config = dict(
    n_layer=8,
    d_model=128,
    n_head=6,
    n_kv_head=6,
    head_dim=32,
    d_mlp=512,
    vocab_size=512,
    activation='squared_relu',
    norm='rmsnorm',
    norm_place='pre',
    norm_eps=1e-06,
    positions='rope',
    rope_base=1020.0,
    rope_fraction=0.25,
    qk_norm=True,
    attn_scale=0.411,
    bias='none',
    tie_embeddings=False,
    parallel_block=False,
    extras=['local attention windows', 'value embeddings', 'skips across layers'],
    init='normal',
    init_std_qkv=0.0503,
    init_std_o=0.0411,
    init_std_up=0.0503,
    init_std_down=0.0252,
    optimizer='adamw',
    lr=0.00247,
    lr_mult_qkv=0.5,
    beta1=0.95,
    beta2=0.98,
    lr_head=0.00609,
    warmup_steps=247,
    schedule='wsd',
    decay_fraction=1.0,
    decay_shape='linear',
    final_lr_fraction=0.05,
    batch_tokens=[8192, 16384, 24576],
    seq_len=1024,
    doc_mask=True,
    train_tokens=91880000,
    steps=5983,
    dataset='wikipedia_en',
)
Each number is 500 + 25 x the weight over the matrix's rms, rounded and kept within 0 to 999. Layers, rows and columns count from 0. Numbers have three digits each.

# o: layer 5 attention output (transposed), 192x128, rms 0.128, rows 160-191, columns 0-63
# v: layer 5 attention value, 192x128, rms 0.0866, rows 161-191, columns 0-63
# up: layer 5 MLP up, 512x128, rms 0.138, rows 0-68, columns 0-63
# down: layer 5 MLP down (transposed), 512x128, rms 0.125, rows 0-67, columns 0-63
o160:491553480493438540492527502492499430530478453530524526502517463506518515453470539452492492498509513477460475541486495511463516432495491569548445531478424567545514508447512466451491529451523481
v161:512484460491507473473513543524506518442429508487487503542503470481486492492516543508481514493558492454475513511525486471530432436539462544530514499513500525558512441535458492486501492450570467
o161:515531516522484477438464473482519492473483455550493524471546478437492548505492506472474500437536483453531504534529532513512459501562415501555538572512506546452503540461485490459520538445456543
v162:467493474484445427463503581505526462583465462532513508450500472475513533551506559539410546524576469455553517533446477493491491550490490456487537522509494521523481519484535450535536489550512541
o162:544408493533483463494473492507492542482463503526515503439564506485512498499523480497514555526530483485527514532502521472585514493505512531473549500525521457423519506512525552494489448550456509
v163:504479491546516447521489483443468480486468486468484530519564486466501476523493513445522521400442493498497514546534543492529460533575505499450463569451467523554548453491410445503492431497448452
o163:512495523473499507516512475473514496538485519505503532470472488386468554516503499494520517498466473516475463454472564472505525583480506470520503477516542447509505552440522458553501531497480496
v164:492528483539506535495528523473490466535517511495542532489569556478515513491488529461597455468513484495502520490540492531552450505491521498491434544531454506458494486490523460474518506469465474
o164:497549473507492494504538511479536490509495505477471530484506515495445518489505525512518459505493507486482498502499542512565531546473503459454533554520491516469418514451504490517492502477500547
v165:451488477544550456522496534496518526463528505496550528508505533496537561590473508553444406479551510473527559489415489528491487475504515460549506542513519546397474573497570498517502511529472502
o165:481441492528512477510548501523535566484476486504539506508510471554492477544534529525462515498498554514494485494479506448475547467542488514497511554531538519497494502476562462433509465484458457
v166:506490498496523483469489437490532492469466494518443451456545405531484454499516482512485528476457492576491478531518499512491494513549482507552539459503494526573539478523447462506471519516523456
o166:486545504482513516453472500497489484484512488554527490509500500431517535511537479475526566490505464578531498513450502533504515511497534544499539417478516506503582526501540428501472533479580545
v167:459489511499513459523501482498505443485450492502474471462518535474500556524466540535495518459511510495514523508443508514516510469463457417529507481530512481466438556520573476524478529531454535
o167:535467494501504484498453469473534493498486536512510521535542503508528472519550493502477491484524532482496594504493520491479533527458481493474530480509522481522505500525554486468527488516510498
v168:489494526481444542509502519526471475493454474517484541476489466502503494417510548519472491476562484450508479495535534477490534488467450491467475510449470466528416505522493486466521435514460506
o168:499507509520540471519534475474508504515504544529524515504469507479527530424580477440449499454479509523481434493580470515555563517549514497529505490528450500489547423532461464434472491513464487
v169:518500533439514524518483498507479514527497465548509520504520508451499468457554470483531481525494453451494558522510452500539513494483403505483499506454538500544469467462498429486518467478439543
o169:518551492515474469523505513472448509490530513497499502479509544526477456516468472477518500506526449572460475518516504464575474522501501508512548508490493468532516472511455537505467503532474541
v170:476555497537532561511526477500500499488517555454492442463530556542532505495470531509557461470535527510463413486478506549533478572517585513550502514515425533546516488553424526538498503536517479
o170:474478496509492517500501507499504463496439486454495451498453495483521508453529520526505491514522575546501480490474453580457455540461537478450475504514523536488426534474532420513505483431519548
v171:496512515462526459484516493462513517504532476496500509464448515480523560443465510480455530555550454495439537512448545552457487513412431527498455476523551500487425540473588494506540524509510499
o171:493459483487543495511504515510468488508485506532493521529550520529461464515486468464470479489528475516496464576520564485504487513474483552491520499456584504493470481521476509445474481472470503
v172:490540521532478556488487523463537497578529515464469499448495464474526564498490519536507444564489487481476434514496459495496528441486552513564471520508472492479515542463487527522501566486528530
o172:497494475511473523485512509473499502522511481462494483534519475506521497462478470510494531503478547489480506546467536522510543486385539483522540497492511524522410497442495547519491481482456503
v173:518483525490455549491502523504473470443407434536505509503499571519490513453511544463496523440448511484557510486528459489441501489504504437439507528497482455461485482509499488495475474498485533
o173:561465506478543453479499509524520483536470498548474493516444516485488478494552453495426499490535517540483513506494530502497511478554493413500522505498463519451523486531475579529599514513471526
v174:489512491467555504514509491512488488497522525530474520481446508526511470495466537536518445483485520484543440510523497585518527528471510545431564496507493476524418524526503549482515524491460502
o174:548529555516562479497512510487522518473511469437471473513500480522500529487530488526515461494513548509496522499447475474468498537534535505483501468486500466453466484426461455472516501498538509
v175:502480497518576541582526571496491562426557471531552475544432506515481454493465477455525517484509493497442470516567529467445442565580498507504415490474510520545503450467414497542507457480489463
o175:448487487510503472576502513490496432527500507515490535483512505506517553540440578506488483521532474551477474485515501482488491516493448439550491466486536504577453495508516517559454525478514542
v176:488502476536476396458502493488494476469499496523497465458505587502526542505480548540499509519584498447452557504411526597526466578410493480466546527572485500496478505518543547493562515502499505
o176:483448514508561509476524466536501517462463510508481487498484485527485450515551438521481526465500561467466551523477514501507468556544498503475569505515520462498457519492510486478506489491516498
v177:500535576446519577496524462529495479547449599494449524470480484442478520493532511501501503518487466500519434511518508481554483424463477485475524504523489487547433535470479531460515582482578493
o177:545543496528482500557489486483527481525450463488446495507538524501540507476500480479509442438490472460500520503489480486501528469473536506524556485534509490521513429487466510493521501426524491
v178:507479502522482513495515486474506532542491452479536481468506491521511548552485523515432470508464477547506463534485467454511515512480500447515476527539463493498600546496498495535488484518528498
o178:494481462469455488472514453494521492552472487501496491423520440447530553477511500512448515524490476544509525498468515527533541528494520519461508454525528476475511510502532514542521458517474465
v179:515556564502512569471539481449468435482478537467501440504471551519440526443520508444555534496493486558554471486476564529453469521476514428469458536451476504510531484535499451510439484483529472
o179:527489495486499472498485514561528469522480496490558506464562559478440534424540452462557451496496467502533515502507468511436527492479475443474507535497529499534494494538504412552539465443501517
v180:477529529501531487491492539537511456556480530484443471498442481468469529466488512454521566529464483545459457518521510531492465514435443532465509457523517511534442513452511569521503546460527520
o180:458490492475519496573449464492529538459459489501481484497569538516504497511474466544528495504473455521498537545497494540531447501484536491530538496529515520511463503513523504442499550482501494
v181:458467513538446485480480521503490492552470466445437533509504462498519489532516500561477563486479521489442506519442471479532496477453495479554464496545401529463497556538498548503528550515540540
o181:472454497499510487430497483501458534487411520547502487559486498515506512446471454496487514496457464514462522471546510521491484486487512495518497484446513534512500533504526539536465486518456477
v182:514523504461490537496535476511483470494501587506544494515485559524479466441520488501523509491533501483525513500512507515479472467545521500460547467504507465531483481483483471473501474490520443
o182:534528492526490507551503512519523508480489517503483463487489530532486496498537555504517461497536521472542485489514465499449507470568494487481471487496480461475464470520485510482514529431504539
v183:521481499458451475467493521492487476559455444546534463510476495481438481464503421514480510548568476515537462498454472471420531486445459513534512426488486482550510434497519480520506467494494520
o183:520530489480451489547479516520464484448546538481522532496519546467489445473516523494536547557549494476488557536570507494472519504499496499463520421513471504425494474517499570503530485540474551
v184:509488445556545516507504478499482563491540456456485480565546525547594514494489484505484473517507521500465547480495487484530507534501519477513525486576501492448576438530488564533510521499501517
o184:404516520516498523443540454511492485559484476492493505455456499506537485459538506482435485522503516502517477509453503478548433504526512515484494581454550562470513497493515493514525533555518508
v185:514516493501475452446472546492523518464548506509525414520529524553443443555514481458481543548518484530473528484501489533503461585491487557482525482534485518521555485450535502516494491494538494
o185:450511471478508519444495430528527526522503506517467479464491478505442560556501549480535551510492432498556524573476487499556470543534459548467516482491460490484456516510550523502501510473527493
v186:493547493466483504469474442503477479598549457518500489528506455530522510578460490514511490514404526528552467486550472485523495492539500452472539465460525504555525592455484541529475523502484524
o186:561527529500479482484502524506508514501548505510489465492551464517499488468488596542513493533487475542566524424469497510557545468540531543483508450524520499498548543495501512486498466488505486
v187:513515492487429526418483436429517454486485504476477488427537453486486513442482483455434497506462505528455511514551561520506497472512491533497520419512434510526517529494472551500475532490513487
o187:469526597477530542469467488508451501512469496528500504547507506481430517453498471481493533485430521586524422510484519488485549529456524513495490424503487454475449515503538518460498503465449519
v188:507493480551425500462483566487477548528505455510504498554491522505496498502503492464483499568589470495466587464514503491511510541454492527518469569467487493469527479473543443501591427517491478
o188:461507512497515460533525496544402488507485529548503453467494479523465480528526521455506548505523417502495467520544527550553501505497484516509468603516472559497538530540514545497463488575472532
v189:472493510461546519529505489504478536523518532450445446532496539528504469480523534535506442483541462476452497530462398479591435468504508550549544512463483524517506428453504469489549446502538486
o189:508507472527471500511433472422501499443466461519526469503511513524479525523547518476513491528532465533466544502505475500495525487489460551465549592570482534592461482447463428536462510453520533
v190:479500494524493447528501506530498447418491471497492473513524540464499548443522504513545541448439501514524491505497534514479498382442464502471519507455510513506500438559474458507480518481444487
o190:497484472513473527476469464533515473488519458489537574531491418516471469544489440518540466494496575468521494443502494513462486505509459469532511497497512517467487508498478502505514457492488527
v191:481446486525386473500495512460484506452512493463444511518543510541509475458538521489490492453468521514489505487473504494508488526560563545493573500501442523461593396562455518517532482527488486
o191:489469577484510472448473518476441457464553528539543525555477505433461530493564501509500541519526492496514496502503497521504508521490488448478455446505508525477514508481501442510499514494549471
up0:498569479471483523506472509522488518497518558552474460527521531488510483461507439532508523474511518515536505466494461505523520514492531511521487453504474488535511529489511526480487522504531517
down0:552503520436480535509496459511479517471517475529533481473497503502489517466480538537525536512541500504465505520532490486506514488488513519506485500493530452475503498479490481496514530525449484
up1:498505476528495479499508517483484462531501510516522513506525518524543489483483508481471512497526528466517535479485481523522482498477506469494492494503488494474496495500454496488489475497467495
down1:540525484462511496506490523521523496514480482467491495495501478505494528481521496476490496481499504492518519476535502528484525503504509524513501477524461468516511508530548466512492498488510474
up2:478490496552520496483487543497547491502488488529541480509545500540536526543508505493509468494528510508489558489481450499494501497433486456505497509463522488460509514510544517512507489510501522
down2:507489513445501521520500459513477516503479518488502488479497518506460482495473512485507491490526492521467459510523470467515494476464468536485507495513503477508526511497488517528508484515505511
up3:516517453503540456545469546477539491477509501534503501473489492524506478511500478466486485560494529513459476510487483474545501517525524489539501470483523515497498523520465506494485460498494474
down3:528496446506555460506515515524493508444483475477489461487504495495497500498507499512527504510470542516485519474511487501531480497474504496463511488504578537517523511483466498481545549518488498
up4:474462455494479513515502520471523517468529529512523502474474508483528569525516483473468515489540502509474460487463493525477505498467519505526478471490522470544471536524530479498491517518485537
down4:516525498494527502448497514511495522463478495458559486517497477540475514475489508521518473480483472452507509452506482488533474540457524501504485495519542451501523500449533480449444488475472560
up5:502519491484501471479480498548535480504565472511499496469503486519537499528555461498483491483462504526502459507514546487506486471501551492480508451512487501499531538528476501491463546515536486
down5:559496515487507499529563496547501499510508501485466508478501495524498522505481531536499503562502501494500491490530504514528518511487463506520556514547528497483513524506516486510486490482492499
up6:466529476500466487514469502483501480545497455475499472508490505476549499512499476459525490473507502511494438485504511498561509543445476525447493542520500483477497520506463512492500460498513508
down6:506471497511472486460485446511454468510510515505448494487526469533460495513501500507469468497535440486487505484485488512503496515499508503497491522531518478543457491505523537551521512538496462
up7:478515493533542476508432435465510512463498494519508474484456495550497493515491513502476535504510515446443527492483492500488489526482498503467463528489524502501513506486487508480533503489468511
down7:495524499552502533523469521417526507559489464491495511532516530519490468506504524507476524537457482482531522501541447474503483514515529483493504496501489503516512486481520459513558493538476462
up8:473484518508495505508518500485496518484488507502458495483535545493523529523509487525439497506520503504520514526499496521526482485489484549520508501512491488485533542488543563498436520498496482
down8:477506488506534513569486517526525456537532475474525502566480471473496523485498480539489502509506503505490527507484497507528493469513484487465502495481483493498498469487466484524516503526513460
up9:481487478499525540502497508499495530508493505473531460487527482492482534538511502524510471524476506531469519493507474512499496517457487506463516506468572490469513532539516523489441494526533483
down9:506502495534490492478512537520590497502512490498483465504489448486491510501481511513538446512502481492481498511488542521500486545495463521543511506497528531549506538528494520493486532527501533
up10:489519500507496451491513501509491538533544496493544469475523507510581469489485487467487500501485491521499502502464475495540474508481511481480517531491537490484460507478496489473504514504524457
down10:481495492577497489464517468480527475492529543483515515507536477499525488460476489458534533527444435504481489458518512500475486536503484493506518484530517511477454534511486494481550517541474511
up11:450517521524473513504481538491494514497497507491519463529529509523540500540546523492471508463522494527561440497516519502474517474477507486457498513455477492474493528484518461502520496512488457
down11:569488490470490496491547476553506484483530534523436520524471480470493531465455491476505500511499474484495466509495515485507490509462494497479539510466510465478498494497474487479539489491477494
up12:505512516487513500508521458456514500485510474511505505494507523510520486534496451506512486473494488490513454501491477494515493533506512513489476505486474490536556485503523461500515497498471495
down12:468525450518513491500488499507481488495474526509481569499513461513527524496534492461513539517490533526506481505464488529502506522471511515508487491462486471444531488497534530500462511499470520
up13:510529525495471517462468517531498505555544488520492505462510471486560481502514468478468459483500503514486520476531470498468533455514473482475488515501549476497534519513464543487510532505540443
down13:565480495468495532481507490519465516513524487545457499508477479501524491476470471479519481507493481501514499450545489486538516549484522526439568517473510491454526459455543485495491502493502514
up14:494478486475505499549501482524533491470441499530509452496455505504487531524509497512472459502509502479525503493493454463458510497518500513513496521458557499493495509500518479492492463499517524
down14:449536455528455512506445479491490452511468503461515502526486485557478520513447509446506488552467497468485495486533501520512454547513520518505519500500512519503516486500485525521499509516508492
up15:487499509482496519548502506491527488479496521497533456455495549507512523498476527496466478507527504469436463461484519526487494494487510502461458525499486458492479535498506513479499479478516482
down15:495520503538483503484501536483503489466487457539494480516498480550510500539505513473471496469479464434472520493494481507524478499496578482518472471479517542488505522552484526490517524513485499
up16:471540535475512514548469484493534496582577504496470492521524492504555481509503494480522501479494522518533534448541524515531499504502494551511530486540516503508503504458482512503512517487490484
down16:492439509480501455498470511475510458516512499476479494484493481510471466481535527531517484505467507483487483463551523519468492505507540547505537476543476555503466508461483532507483500459528470
up17:476477509488520470529462522487481516480470509554487496482539572532490499495518485525466515482511518512541522513551532482536511446528514496487512505450482505458535540514489477437492487496476521
down17:464535481507510484471526522495457476462486519494528467466559478470509456510490485504473505471510504516487493527490491467542491497484523462493492506533481562472517533477548513501520486513538551
up18:503524491482488502497454467500499505527477466516469511489494499487524464531515527536465487529513506467499524507552465504537483449509498494506522491531482484505561476491467514454532500466529481
down18:605527500479512541476538513535499515507467522497500536524515444516497498505502521473480512497521486496465466504480507530451528515500511525483478510454501500470538504513488480529477494507490491
up19:454533527559528478486477561513532463511481490515464492524539512514502512501497496516454503500528536523509484469523467495512497483456485490486497471500502501526506519488483499525493511505497500
down19:569548553554532482553493506541484484490485546493497503517525496494519503503525485488534527473493516506470481484474488505496485490485513529500494530486488516492499511483480461507504471489501469
up20:472501502495477495530500527504498504469538476509492514498473497507557485539489493489499494520499510508529534476509523440556507511496464491515521496461493489495562501541499486510479483507531516
down20:482502491492505513516483447466468493517497517504498466509470548471490541504519521518475525527515504534495477503463512496519482496526502501467478515489520497527466524500548535519483517499476482
up21:498529533484572527526484571510477512484467530517488532521480531514484496509498483458447488464483540463513508507527497470509512508502487494496508451458499534489511441544467445511493491470483506
down21:498526505560496456472515520547534467515498491510484507534466513508484496499492497512524507460499500479490498487527545509439485465523551504465506480474474511527511458521475489534483488504541488
up22:467481476512505474474449524506522517527488469456482495493497541467517549529556512507442479519483526545492509499476493489515521466489517499503491509510492498491532518511508533521517500487504516
down22:561473502531511483471508529518464500465503447478503534526494532492479490492492527521493453457505458486494498486511454477500507485506510499505490479506511513498512513482471488545512487513517510
up23:470547511526522506492519471493501528505535527522512487500521491484543499497506468489525533519450562521489512515497519509507478564481528578496510498525502509516531462482514462496506533490496492
down23:497522503488474500499522491510515488471452436501477471531458479489487483534513479488501493509551482506513501512538506496492510486503451489514470494485515502484476494508521518579531497496485528
up24:489521480472486533527509496485547513527502477504535479522512540481494515483495501487512496483517513510459491460511492482520449513471523488525475492468503505519518505522464501487481485477530494
down24:530540499566515493524488483538518495489474503455499505488484482507510505498484491502499509501504504473504477503521499496489501539500488489496529478477510500494497503489529498500514530507503521
up25:460499486519532504549466505487537490428486472487495493511489485525486491500513501510498481507545514499462502505463507488499513486478508535509482497466509513506480454483501468483461540498498532
down25:491515503493488523490488516504446483476458480524520552490490477497491521470494477568482505537506504490474540441551498525465521498521503468488513537518458489487513529499490483482487537444557482
up26:484529494569534481528496517516516522484478473468470474499477494491549560499519499514458493479485526497526511493500518449484514515477543501469460513477513500490518521494515498519493485462477490
down26:512521494514513482498476516494472479481519497506496458530513520490475481504502517490530513533469534516503474500493428524536469504497526524483468505530514517507561485495482518519484507504486519
up27:487478499492507503559446514462506490448493475493529518504484535497542472523495532502498488495469476507464521482512494502528442485476525506480520529494465450466512526576495520528507476453465402
down27:579519524512525462503506493488519447488466445465499467517466500520515522475497520507527527438496427491436480526523548471514505510498560499443475505472495492475479539541542480463510459523497474
up28:474460488518511481469472464498473520503513485518471516502467509464502543482497457488483515476483500474508513516535500490536446487515469479522493526483499475470525505465463521536460487490508487
down28:465455466512503504473530496496484445533503481522523546540455519489509519480489498515538499430516527508482450530512463526507471469492535542487536500482503509496489474533527501532523501473486460
up29:466463477544503492487473473460485518495467479522513469516500491554519495525475515504511535516523476461472554492495477487500477546480520449494501489477519500511509492523512523506479513502493500
down29:462461492536473491515517490467503491478492521535470488477504495490490461476506479491489501496461475472506498505514482485491518563488452503517514517491484544478508498467471502501453485502499565
up30:467486523542532482487455505505474500491471506524468484511507510514533490570480492514469493512526528490495521484506507452534534501487506458488500517533506484468494513474475503516464508477515523
down30:499523528542516485525446554555492474481488503490517469516500485479489481481495506498493506494492495487512497479513503459499488516514517517520468515527505520529484493520517527463466474492521537
up31:464481465537447529497468521513534535545518519469527477429502492548485536523554507465491468468451495517465534448475456496488494487490517490485521516456511501469529521496485496498483505479488502
down31:493495522495459496523508503538476494514510486511496487492507481515487429501479517469470516482478520535522534482541466472463443503500527493510496495515520467521505527548506469501491495454491497
up32:474500500535512523482471526474514507496511535484488478504516515543542496473495508503507493501485511520508531469493472512513450489496527462489508467504491492486491515532509537489534528504537491
down32:503476473468493522488508495488529483493508513499493523526497477476488513522501505511482513471520441436489475517457528510516496508515498451449492539514461503483494521510512507515465511524519476
up33:488486464526505501521488527497499506484493452497480474503511497496508527517521540504475496472483492479451525521517457492501464468493483501543445533531492459522520531509469524465523491419480492
down33:475501515537499488463501483529522505466513515501490462498488444496468527502497480508563512485516541545476486487533515539459504469528486547524496521505531524468452482499504525486527475490472461
up34:499464470498476495485479528483530476499513496499475499479520475501497519496521496507509486526518509498463548484518468465542502467457484512532502520496496475480445497503511538427525493475542513
down34:469465495501538494492501473476481491462521513502467492493516453465511562451504478528490522530497485506513503517482500469520498485525488509477507505529494433479476500479476472485495487457505491
up35:506526496477516526546495489489475540510501466501482471521530505524496522502509503472491484482479509518476492483515496458514482528469520484494475514500512499527528488506483498494478513474502515
down35:484506493543508461490484470509507479502530482481521503491465521510498490481499483500480514510482502480483523502522476507497515536502461508508530467514494497475491511472505516505483482492501582
up36:452507476506485492469473525518494531508503497517501515495483499517485536525503482466454509509506530483516517468501547477494438480525508539493483470478564480471556524520543524499545560504515499
down36:488528515511466462500527516489472465561515511505542484513504490490525495533477481478539520525499518547513477495564563518484471472512525509537501469465467520503514472529460507486543544501509516
up37:465509500473482496501511569488487554478495509479477521489488506491507495563500494465483535464514543509461489507466486520522480486498500479539507531473525497490532514493479498513495514512507462
down37:441524516512481446488473513501478499476491499488496473488479495525473552497550508469520510455534511475511519470465532478509467501502537515486520441492477525544463497500479498529489509498496456
up38:513520500504526512462467493468494561533494503496493525530469497523499519471494535507510456508497510485474533479494463503501534544448499498530500515520518493493522534475497506474481519521497494
down38:498540515474497447475494497486447490463499456496533495487493507544463491468515488456530470479512525485498527490478555498516476507484510537495469473468518540530525492544465491503470526567483488
up39:463527559488509515543493478519464483497447505514505513462480512515484491504494501468527515462484526493425507511513439452515529516520509527549511505533473512499495560479489502489486516516524495
down39:460460455467512501505465500478467480481481512468504512543530505561460484466516527501536493540469477501523449473502464499488478524507490505526540523500504539503470477549465504538482528557508472
up40:477506449550532475508471526502498517501486518509525485464516522537521575567510495506430473517487524492456536529510515509521492504497529476487490551485520511459524503509533524513489483517484510
down40:494523483473478518521487490511477492532501474464474472480512516499464493506496517513459472461461449496494506537524487462513512479516479525464525507518485502515509482478464481500502500452517515
up41:480511500520507540473505538465525493559504540496515503497497518462552520564539481515494503563516518529462562478505485512485534516434558520501508532477481471519508481504532491497473461476510464
down41:495562526532480484494469488501485543502494459523485529463499528527516512483511465513505458513545477489513531511524515492560498522467524505492517530452461472507512530542510522478473506495511480
up42:482485518500486495549501464481478528479512472487495494506473528505504521536511518483509494487527500503515548490499482466515492494496496465500488496517521477550518466473462508489548526467549449
down42:499509503544518486530492518529536461519522492473561497499518513487500523505479500510493518512530480496489519485476492506497516525466503443519487521504461473491486498517502490471530546499548506
up43:497478486489508513507469503484512467474506495494463519519517523535481483514505531488466542490517501492517512468521469521505496498497493509489461516490430505532507457465491470464482439480467474
down43:493548459459518531531527499513471471505426499522479517515501504443535460517539504518483528507487452497520533471481483491492511476488526518499489452528486510521537471513487480485472483519503525
up44:504486478505494489517492541472501501513510533492478501508458480496494480555545508524481513505481533453511520490504490487513492489502500480506472522481497495491520509502515498489533525486528499
down44:458471489533531519490462505505516486483546497484479488463504496500507497506528505473517506544533524490551512478475499528490481523486500478507497482515519527492479496503506511524550512458473496
up45:499475480543555467482488503511534518477513500520543514529528480524501495499493494470501505493534516508465507509512516489474467503469511551505516501481515518543502504455488489460520545462458498
down45:549467515496478469494548478482447491509497506497475511498498504467508511484460495475527507504523532535513514465535510525469508510466526489499530472461485519492538488495496502483536466500475520
up46:496487496474538466480499567472497509482511525521528498506483505563547497461510498484555475503527514493504508493508502503517487532463479505475514478522522460541531498523497503516485516504510458
down46:503509479481526527515476491533474490517484519497550543481524520491455476514504515529513504504481480491478494525476500545474538483504534470505521523527508534471479497485520518521476523491485527
up47:478514499502517481474484530496499543462516465493522505516486537492473551528537486482487474478502513522487535472481547529478494483514516499500519473481461469480539500508522509522499487463513520
down47:541499507513509475477515516525491544530472482506504496504509554516507538541499469532510457523492477508495512520478493529509537497497470488507552486502548524464489469527506534538510475523539527
up48:459515482475511503521487509508541515487479534528483476502481493479512516512498479529437542498509502534545490507512489509499493494545493508508526534457494483517531483493436510508507526521510498
down48:460528485498536471519500474507505516458506522497507471532479498501535486449507513560449521498512489497510518477517477524502497548534526479463511509473497531512471490492529523524515475478467471
up49:483535476504491511518521481462518486547497485509517452510507504526520535514497496509490526502450515497468524496531487516529495494465499492514466486495520439525517510515470514483505457503538518
down49:500462493561518480522509536482485465473540473520503512490527458521468494543526526504496512501465437493482495507515507528522497494486524493473460497501546475498483467507505482479540492547490552
up50:492484507512517486553486549522485513514490519516453486459487505549511483562482506513509547527499511495536528475470499458550500552460500544480468471487481497471515482506508471465501520517481501
down50:532485503523484519422488500502426508521459529457465531481515496448520510464466497498482467482443521469550489453494502474481528505460497501508490488523513477505491487442516465538490507519469478
up51:490494501482477491517464531494533517456466493571489490483484484483527482503485457490499519537514490511467506501502469494478537535501485517534476485529502467517516503531505546489482535457493465
down51:517510527481521524496528481495505531499489519516490468507502513470533438500520489512490538519513467484546506483522494506451466492495527485532489498536508481481518509494499518518527477530507522
up52:449524475470490554487500525542518491518459506497522503505462485478482502489490518506465511479498518494513511429532488496458441486526466523482476469481550488476505526505533535456576514457488526
down52:455499481504507492445533520508489458474523466483477515518514486532486454464477481535557544502500511504508523484467537523479450495504510480495500482487499475502539467477473471553518473519484512
up53:493482481505523520503440508493491507492518516527485480466545550495473532539509499481500472498535511474548505506512524455481497504480519473525498531535509512492485504507469490459525518504472490
down53:524516576502514500494498511508506490478542492493507493525495498473509532486477499501511528505470451496490507506526439482533529499505489481534503537499492414520439546517488461496489498498519475
up54:514516505553471518486509500505510555533553506486523482503509507535481502534520504508494528524536496541529484489528501444536512511495510490490465506494482500482488517481508496508496431494477462
down54:519523463519483493501503489516496505465471468482475495504509492546441499510525506567495535523506477467515464485491523520496491502543521491526501460517536503502497518517507502522487529500527491
up55:482517508507490539520510516528526477489476508520533534513464496509497489497539501490533466491479496510529501502547510476500484460494518516522465464474508483472471492497512525504536542500505481
down55:495510457513489520496482530478510525491500511509509482527525531478502514491478495516496522490442486514457516491429481524481515507512520484552463483515537501477486464524534527515434525479484550
up56:512475490480507478525516491508511520497436506522470443497504514495492526484523539482451465469494529528489426480505518481488487463531488508507489516496484478538480517506469520454448491492469476
down56:562547481508532511512523490514522455536497452520499538548498505496502528489530507516535499494519456535489478473532528469488493523507451513486502474517516485532530529520469432482499487566497481
up57:478503471484508506493435507498533496515488484488476480464516486500524539538514499476460480548495537515494499510462469498495473444478468514502480441455516496521474558480524506491522532482507487
down57:531467510476496519490520543513477485489503473507523522478557510494518472531472493454492547476517500496516526483521459498513503458491503516482456488442493491507478490480465463534498499515502504
up58:477493500475482506499499514489497515510514520512516467491512512497528518527510449490504511502495495560485483494534521491512506502475495497512500476498477481491525489491511473516510504505508511
down58:498488507501509477509506527513514513519503487496474483497501459526503565491525498538489469515502506497480478487505503523521523486477510544506524480492491517486515462493522514616521495492496470
up59:494590446480510478552480509479514499530476459502477507480463501509485501512523508472454483526512538525517490497522489481497507474509511505489503472475534504524509492508452540466524520507517519
down59:503489522501507456498493504545553472511514547488476470543477436490507487529509506511499508519518522506541472475549549480474515467455490474499509519500537482488475503507499493470528486503485483
up60:503508520519505536523479481520495524495496511559491528454498530528496493488514457466505507478429540479497521483519493529473514489495548456527502462526486494494500504494499502501478528479510483
down60:562485529520527490500462505510512465532483500514528455493493477498461492503466514539478452471475490488470500517516479524493478500536492485490529533507530495501511518494553493485469517484521484
up61:471502490526499489483478514488517503481497479477527472519489487485497513513502492486480484540527558475533511490451459460537443499478542481487467479540510448481524513497484489502523532505469508
down61:538503525487486525519525481459450496503467500509510478494483466491464491503484517555480471535527552485570541482508474475505485513473506497523524534537510473493494501541493464511491509527505439
up62:511527479500511491511486516478487472525452476525498528498461486469473513563524517496498501507553514498463465520464467509489525519451554509484437494531479480491522516474522498447508514493478518
down62:501523489505478482496484505488476507507434481493501501505516553517466473499546538561498532493486502485489461499462518511520492527557513496520493447521504505486498496494504512480516494496479516
up63:491495511503516526528496517506492513491575501527492527491462541520515522508492499502488484504506506494520516528522463480495502476494460478517535507481507494474484493471478486473544510538494460
down63:496498479519496495493491521507512494481500506511486464542484471521478502497487518507498482487502491493490498494522503511531510509510478502474516529449526518482495502537505489528503531495498509
up64:492515428503521517487502574511495496487474528505486542487520535545499502495461518506470523495469513514485471471511493514523477486455509519484511476511517474516466517453465494494479503474490491
down64:541508493494479547491527527531503545507426513514508479496498532469460495515497518508541503464496467526506530491541530529499501472488536533469514499490508523475490455483525467494509500527502538
up65:497504468538489455507490514499519477536469521525471507511489520480481522490553464479461511514481488439487462510567496498499528473505509487511455513481525503485513530512506506458433516462519515
down65:499532512507470502500502514544537507487482479475505528503501502488525441530502502508532499519519480502494457546530517542456515493469526471501506504533467479448478473460489497502515550443485504
up66:487461457521495489478470502507490469553529490482495501541513526520473512523536448478518496492496528483516461498487478510521502502452530455452526484467518450447525511485516493490469481490529535
down66:506467507519504480486531477487519484533494526495513562549496479497503505490474513445572488501513482535551458545487531485547480499496465524511488513491488452550510516497508462538555502487463509
up67:509516500498534570520509458491501528474488501522500515495499514520491474499494475490480454525495518505518491480516511478463474542497508473503508499519464469522518484490491540465470489510496506
down67:536489549525524481513492483526533490467493500486494476489486512501476505527512490512524510538483500479475486525503488487509509509522505486506518499533476517512439500502501523507469522511532500
up68:454495517515476502488476500524488483514492468520510472500520514536518486509516514509507505510539503520486489501491429486470476483506529482454502495505513490516495540494496476474468492516465463